Part of a small language model's weights.
Size: 12 layers, width 256, 2 heads of 128, MLP 704 SwiGLU, vocabulary 8192, 11.7M parameters.
Architecture: RMSNorm before each block, rotary positions, no biases in attention or MLP, tied embeddings.
Training: a variant of SOAP for these matrices, 6501 steps.
Each number is 50 + 10 x the weight over its row's rms, rounded and kept within 0 to 99. Layers, rows and columns count from 0. The size before them is the row's rms in percent of the matrix's.

# gate: layer 3 MLP gate, 704x256, rms 0.15, rows 680-696, columns 64-127
# up: layer 3 MLP up, 704x256, rms 0.149, rows 680-695, columns 64-127
# down: layer 3 MLP down (transposed), 704x256, rms 0.131, rows 680-695, columns 64-127
gate680 106:46 49 64 56 46 53 54 40 41 59 56 46 45 58 57 40 47 61 52 52 52 49 63 49 52 51 57 79 37 44 42 32 53 26 57 49 56 56 54 42 60 55 56 43 42 52 40 50 43 41 51 55 33 57 34 56 54 53 51 55 54 59 57 66
up680 104:53 44 52 50 47 40 52 44 45 60 43 49 48 60 59 58 53 40 67 47 35 43 52 30 52 54 32 50 36 72 67 63 63 45 49 49 52 53 48 45 45 59 58 63 42 39 40 58 44 51 65 49 48 56 68 44 57 51 64 41 53 44 36 25
down680 095:63 54 59 31 38 34 44 49 45 49 37 37 42 44 48 51 54 59 60 33 61 39 36 57 61 67 39 48 47 41 48 58 41 57 38 63 48 41 50 73 63 50 58 59 56 55 22 32 45 35 45 44 54 36 39 53 29 42 57 72 43 46 64 56
gate681 105:59 65 38 49 50 55 55 52 53 45 40 50 65 42 57 54 52 65 49 65 37 63 60 59 35 54 47 54 54 52 44 43 68 54 47 66 46 22 58 56 48 60 63 51 45 53 47 52 51 53 50 63 66 40 54 54 63 47 71 47 54 43 36 41
up681 109:48 43 48 50 61 44 49 43 61 36 57 40 44 44 32 63 37 61 51 60 38 65 71 54 65 57 53 43 48 67 49 32 57 59 38 46 52 44 50 55 38 54 51 67 62 48 56 67 39 41 43 40 47 56 49 45 40 39 46 53 48 35 55 39
down681 100:56 49 44 49 65 58 37 33 53 66 32 64 62 50 53 51 39 42 33 56 54 70 41 52 53 42 53 27 61 41 40 52 55 44 63 34 60 44 47 40 45 44 65 49 51 71 51 57 75 57 37 38 49 51 50 59 33 41 42 53 45 49 48 47
gate682 093:60 59 66 56 52 56 41 59 57 58 57 61 56 53 50 47 50 45 44 48 35 42 66 52 56 57 45 29 56 51 44 72 59 50 73 44 48 55 49 69 51 54 51 40 56 48 51 50 46 47 60 45 60 56 47 42 51 74 63 45 36 43 42 55
up682 088:49 53 24 46 47 59 56 40 41 53 34 34 37 44 48 51 36 43 61 36 50 43 47 68 49 54 55 51 38 52 58 47 49 52 29 54 36 41 53 47 31 47 39 38 55 50 53 49 49 60 45 66 31 49 57 56 48 47 37 52 62 48 50 39
down682 102:61 62 23 44 55 47 33 40 43 53 47 44 64 51 47 75 70 50 38 56 46 45 44 51 44 55 40 39 36 40 49 30 46 36 66 37 61 54 56 61 48 39 59 66 40 39 52 43 57 48 55 50 44 67 46 46 49 35 47 56 45 45 44 40
gate683 102:42 55 38 31 50 36 37 42 57 47 53 62 36 65 61 33 47 52 55 46 64 35 44 56 59 51 48 54 50 51 35 45 54 45 33 61 58 44 41 49 60 48 50 35 49 35 66 40 35 64 53 59 70 54 49 57 48 50 38 42 53 56 55 44
up683 108:53 52 45 61 43 34 47 55 53 43 67 37 47 53 45 54 38 32 44 75 37 63 55 45 70 42 58 43 47 25 58 45 54 53 62 47 52 57 39 59 39 60 30 61 49 45 76 50 59 45 62 47 60 40 47 48 57 57 32 56 46 53 56 46
down683 103:62 38 30 60 43 67 51 43 46 35 48 48 64 36 61 73 38 57 24 45 58 40 45 41 80 60 37 68 45 50 52 53 45 56 54 41 55 55 53 59 46 53 54 62 58 38 65 46 27 56 61 40 48 43 56 38 34 54 50 55 53 52 59 53
gate684 111:44 45 69 41 34 44 47 37 49 41 44 50 60 54 39 38 48 46 69 53 47 48 45 24 49 51 57 46 36 42 52 46 38 62 53 56 58 45 33 44 44 50 73 60 55 40 47 54 39 61 56 47 59 42 45 57 55 46 59 56 55 57 38 56
up684 105:62 30 51 52 60 53 42 52 44 46 49 52 54 50 45 55 61 66 48 67 55 50 49 36 59 35 67 61 36 40 60 53 47 48 58 40 44 35 50 60 35 55 51 53 60 49 49 62 55 59 52 39 50 50 66 57 48 46 41 59 56 46 58 59
down684 102:39 44 55 40 51 54 77 53 52 51 43 61 47 65 42 37 56 62 38 61 71 61 36 60 40 56 55 50 52 44 57 50 51 44 26 56 41 41 38 48 48 61 43 34 63 44 46 61 27 69 33 74 52 52 56 37 49 73 63 43 63 63 45 47
gate685 100:44 32 38 40 47 44 52 60 56 64 39 40 57 48 34 55 43 46 40 49 58 61 62 61 37 20 65 61 71 40 44 48 40 54 73 51 37 56 56 53 46 44 47 54 51 59 46 48 50 48 41 45 34 51 50 39 51 41 53 29 43 58 61 39
up685 102:35 51 40 61 58 58 57 47 41 46 40 43 53 23 40 48 64 49 30 46 63 61 49 33 50 44 50 61 57 51 47 45 42 66 43 42 54 53 68 46 49 53 52 68 44 43 52 46 42 58 40 52 42 55 37 37 42 44 56 35 41 52 43 53
down685 102:41 35 51 52 53 65 43 45 62 43 37 52 37 57 49 50 50 60 51 65 53 53 50 54 39 42 45 43 50 38 61 62 38 72 35 45 49 41 60 50 46 32 39 30 60 48 42 46 59 49 54 61 44 48 45 55 54 55 41 51 47 49 63 53
gate686 095:42 46 59 63 65 53 54 64 44 45 65 50 50 44 61 41 37 52 52 45 59 69 52 54 30 58 38 41 48 60 57 46 36 47 65 28 61 34 47 61 53 56 57 47 50 37 43 48 63 55 43 45 56 50 54 56 40 58 51 57 57 43 69 61
up686 099:56 49 55 47 51 66 29 45 61 53 56 52 56 78 54 63 46 61 45 37 61 44 30 42 40 54 29 58 57 52 55 52 44 37 51 19 46 44 54 59 57 52 64 53 44 32 41 56 51 36 82 45 42 37 54 64 43 45 48 54 53 28 56 55
down686 100:41 43 63 43 37 46 50 44 67 36 53 49 63 43 62 55 48 58 49 44 39 47 51 50 45 46 42 57 56 60 61 59 52 63 55 69 38 46 56 66 53 48 45 45 53 53 66 45 54 62 41 68 45 34 46 47 67 52 69 54 39 49 50 57
gate687 101:48 57 50 78 55 56 52 46 48 40 43 56 43 57 49 46 50 41 57 76 39 48 63 38 50 35 60 45 48 68 35 65 52 54 61 46 45 48 43 54 52 49 58 40 52 40 53 65 52 56 49 47 41 40 42 34 61 43 50 59 61 51 46 35
up687 099:60 77 52 22 37 67 42 36 49 67 70 55 61 45 40 56 56 46 52 56 54 43 56 52 47 34 55 39 54 36 38 49 48 46 38 52 39 45 49 44 65 41 37 41 29 53 62 49 56 44 55 56 51 60 38 53 50 40 42 42 39 55 53 62
down687 098:58 48 58 37 47 50 45 52 43 65 46 58 65 59 59 54 44 45 55 65 36 47 61 62 64 50 48 57 56 55 56 38 53 38 41 26 50 61 53 54 58 42 40 63 64 56 44 40 53 59 43 44 50 54 38 21 57 50 31 50 56 55 30 44
gate688 102:41 61 51 68 38 60 54 57 42 49 45 52 51 43 30 59 58 54 68 54 54 60 52 73 50 47 55 53 47 51 62 36 67 58 45 55 65 47 61 42 57 52 50 64 47 58 54 53 49 57 40 43 39 54 50 28 41 54 56 29 47 44 52 32
up688 095:51 37 70 51 64 40 44 45 24 53 66 55 54 52 49 53 36 44 33 45 60 49 41 40 59 58 55 34 50 34 42 55 50 47 75 46 53 46 42 47 51 37 47 56 54 43 30 65 57 56 44 82 29 47 46 55 49 46 66 48 40 55 55 66
down688 102:37 39 53 43 46 52 32 47 33 38 68 50 38 37 56 56 63 46 46 27 58 52 44 43 60 60 50 43 41 54 51 33 57 46 44 54 43 64 43 56 56 66 56 70 42 57 50 42 53 52 55 65 52 47 51 48 49 49 48 71 34 47 49 56
gate689 102:60 60 57 62 43 46 51 39 66 47 53 52 46 47 57 46 43 46 77 35 51 46 38 57 49 51 64 47 57 50 45 56 26 51 55 52 66 44 55 60 54 65 62 33 60 32 64 33 50 51 48 67 53 41 52 63 54 58 52 40 53 34 37 35
up689 108:43 52 45 55 49 44 54 55 51 61 49 56 47 53 34 35 36 43 53 62 56 61 48 43 45 48 60 52 59 44 55 42 39 59 41 49 43 60 35 41 49 50 60 53 52 45 47 53 41 62 68 57 47 54 54 50 52 35 44 21 60 51 45 64
down689 095:48 43 46 59 47 43 71 42 45 38 52 49 60 50 43 54 63 42 30 54 60 54 43 57 52 55 58 39 51 40 56 51 39 57 49 42 40 66 44 55 63 59 44 60 43 62 48 56 44 57 33 36 58 53 46 57 44 60 53 43 48 55 43 54
gate690 094:33 50 58 54 54 54 61 28 48 54 50 43 53 52 43 48 53 58 54 48 44 59 41 61 71 55 33 50 39 35 40 48 58 47 48 44 31 39 38 64 62 56 52 35 28 50 62 48 46 60 58 58 46 80 51 52 37 42 43 43 47 48 67 55
up690 098:43 46 38 49 45 50 39 37 61 49 56 51 69 42 29 60 56 49 60 53 47 29 56 50 62 45 55 47 46 53 54 46 35 45 39 32 62 42 37 59 37 41 54 39 72 60 68 50 57 60 54 58 53 63 68 38 44 66 48 50 60 31 44 52
down690 099:42 46 70 41 39 52 60 56 61 63 60 49 46 43 67 49 32 63 56 37 27 58 34 41 63 39 48 66 59 57 57 37 52 57 55 42 38 59 44 66 56 59 41 67 43 49 56 80 63 46 51 53 47 59 26 40 37 54 41 44 48 42 48 44
gate691 102:40 48 65 62 68 46 59 46 29 45 49 39 57 60 50 37 46 50 35 53 67 44 53 50 47 41 47 49 54 55 47 67 49 60 47 53 50 46 34 42 52 62 50 52 38 34 53 45 58 65 40 45 45 54 54 48 54 37 55 51 42 66 48 59
up691 103:43 67 44 39 55 68 61 61 58 60 36 49 45 62 44 31 42 54 71 52 44 63 51 52 55 62 51 48 34 70 55 57 40 50 54 49 40 50 45 51 43 45 50 55 61 44 46 42 53 47 49 53 67 57 63 46 54 54 49 33 55 49 56 57
down691 099:43 52 37 66 53 48 46 48 34 72 63 46 66 58 37 55 41 37 50 53 45 47 49 57 56 45 28 47 48 32 41 50 55 60 39 41 51 56 56 53 59 54 45 52 57 54 52 42 52 39 70 63 56 61 64 48 55 67 59 40 54 41 49 67
gate692 100:38 46 48 33 64 56 59 41 58 70 57 64 46 58 48 40 45 58 61 63 68 61 48 61 37 54 67 36 57 45 60 41 59 57 51 42 49 72 49 69 57 66 54 59 39 54 43 52 47 47 35 30 51 66 57 47 56 39 49 42 40 63 39 59
up692 100:48 55 33 40 41 52 38 48 39 40 44 50 47 45 45 62 57 27 47 60 59 39 55 48 49 64 40 43 24 48 49 39 54 41 54 48 43 59 36 29 64 43 59 68 45 70 42 51 58 63 38 48 38 51 47 23 55 53 56 63 44 57 62 42
down692 102:24 41 66 57 18 45 59 49 39 44 36 47 59 31 61 45 49 46 61 55 47 38 47 46 49 55 42 30 43 53 46 55 45 43 43 47 30 53 44 59 57 65 67 60 28 40 39 51 45 68 42 43 44 54 50 38 39 54 50 58 66 65 48 35
gate693 105:46 26 55 61 53 53 48 54 66 44 40 50 54 42 53 59 50 46 40 41 64 66 62 55 37 57 28 38 51 66 53 46 43 42 55 71 47 45 35 47 67 61 56 42 62 37 55 55 68 40 41 69 51 77 62 50 42 45 60 57 37 60 53 50
up693 100:47 58 44 38 60 63 55 53 65 63 47 67 61 36 42 43 40 51 45 69 40 44 63 58 50 54 43 50 45 32 47 45 51 45 38 48 53 59 52 37 38 67 51 56 53 43 38 66 43 38 48 34 61 34 31 55 47 54 43 41 81 38 63 53
down693 097:43 45 44 54 49 52 44 23 49 60 46 57 42 55 50 53 33 61 35 37 51 52 33 42 75 57 72 53 32 12 38 53 50 61 50 63 60 35 54 28 43 70 33 73 31 61 44 58 28 43 67 46 57 53 47 50 60 60 67 47 64 38 34 43
gate694 103:35 57 52 49 42 36 54 48 54 76 38 50 49 51 48 46 44 41 60 46 54 62 45 53 54 32 48 38 66 53 45 59 50 37 50 50 50 46 51 57 47 48 54 47 62 52 81 55 46 66 43 57 58 37 60 46 56 54 42 69 56 70 58 54
up694 099:50 40 44 48 33 58 51 44 44 41 57 53 49 43 64 62 57 50 57 63 56 57 68 56 44 75 41 50 51 33 47 44 26 65 46 39 42 31 44 32 44 43 46 72 37 52 22 49 60 51 26 53 33 72 45 34 53 53 68 53 56 48 42 48
down694 097:50 39 59 69 55 42 51 29 38 38 48 63 53 59 29 32 66 50 54 52 52 53 54 44 53 57 48 42 40 42 31 64 49 40 68 45 47 48 62 60 55 57 51 39 46 47 51 31 48 28 77 58 64 48 40 63 58 36 58 45 39 54 42 55
gate695 092:48 31 52 53 34 61 56 59 44 36 53 50 65 38 41 69 54 60 57 43 48 66 44 54 36 52 58 62 31 54 69 48 28 39 37 46 36 60 62 46 53 52 45 69 52 42 47 52 38 30 47 53 55 45 27 61 61 47 56 41 43 47 47 28
up695 098:45 67 37 55 51 27 67 60 52 55 39 41 34 61 60 44 27 42 42 52 62 42 41 50 58 43 62 36 67 54 48 44 56 53 58 58 38 34 44 51 49 35 57 37 47 44 61 39 65 53 49 44 45 31 51 45 58 43 43 47 65 48 38 56
down695 101:58 63 50 60 46 73 53 44 44 62 53 52 46 49 50 44 50 46 43 43 57 54 53 67 55 45 35 46 46 37 56 55 53 63 53 39 41 49 31 46 42 48 48 51 54 35 60 55 55 47 58 36 56 40 58 37 49 53 73 39 52 36 59 51
gate696 101:56 42 49 52 38 37 42 45 41 43 40 41 64 39 44 35 49 50 51 63 51 55 53 68 49 51 52 68 35 43 36 54 51 51 58 57 47 35 39 30 54 60 61 53 51 46 53 50 40 46 68 46 56 50 39 53 58 38 62 52 41 42 36 63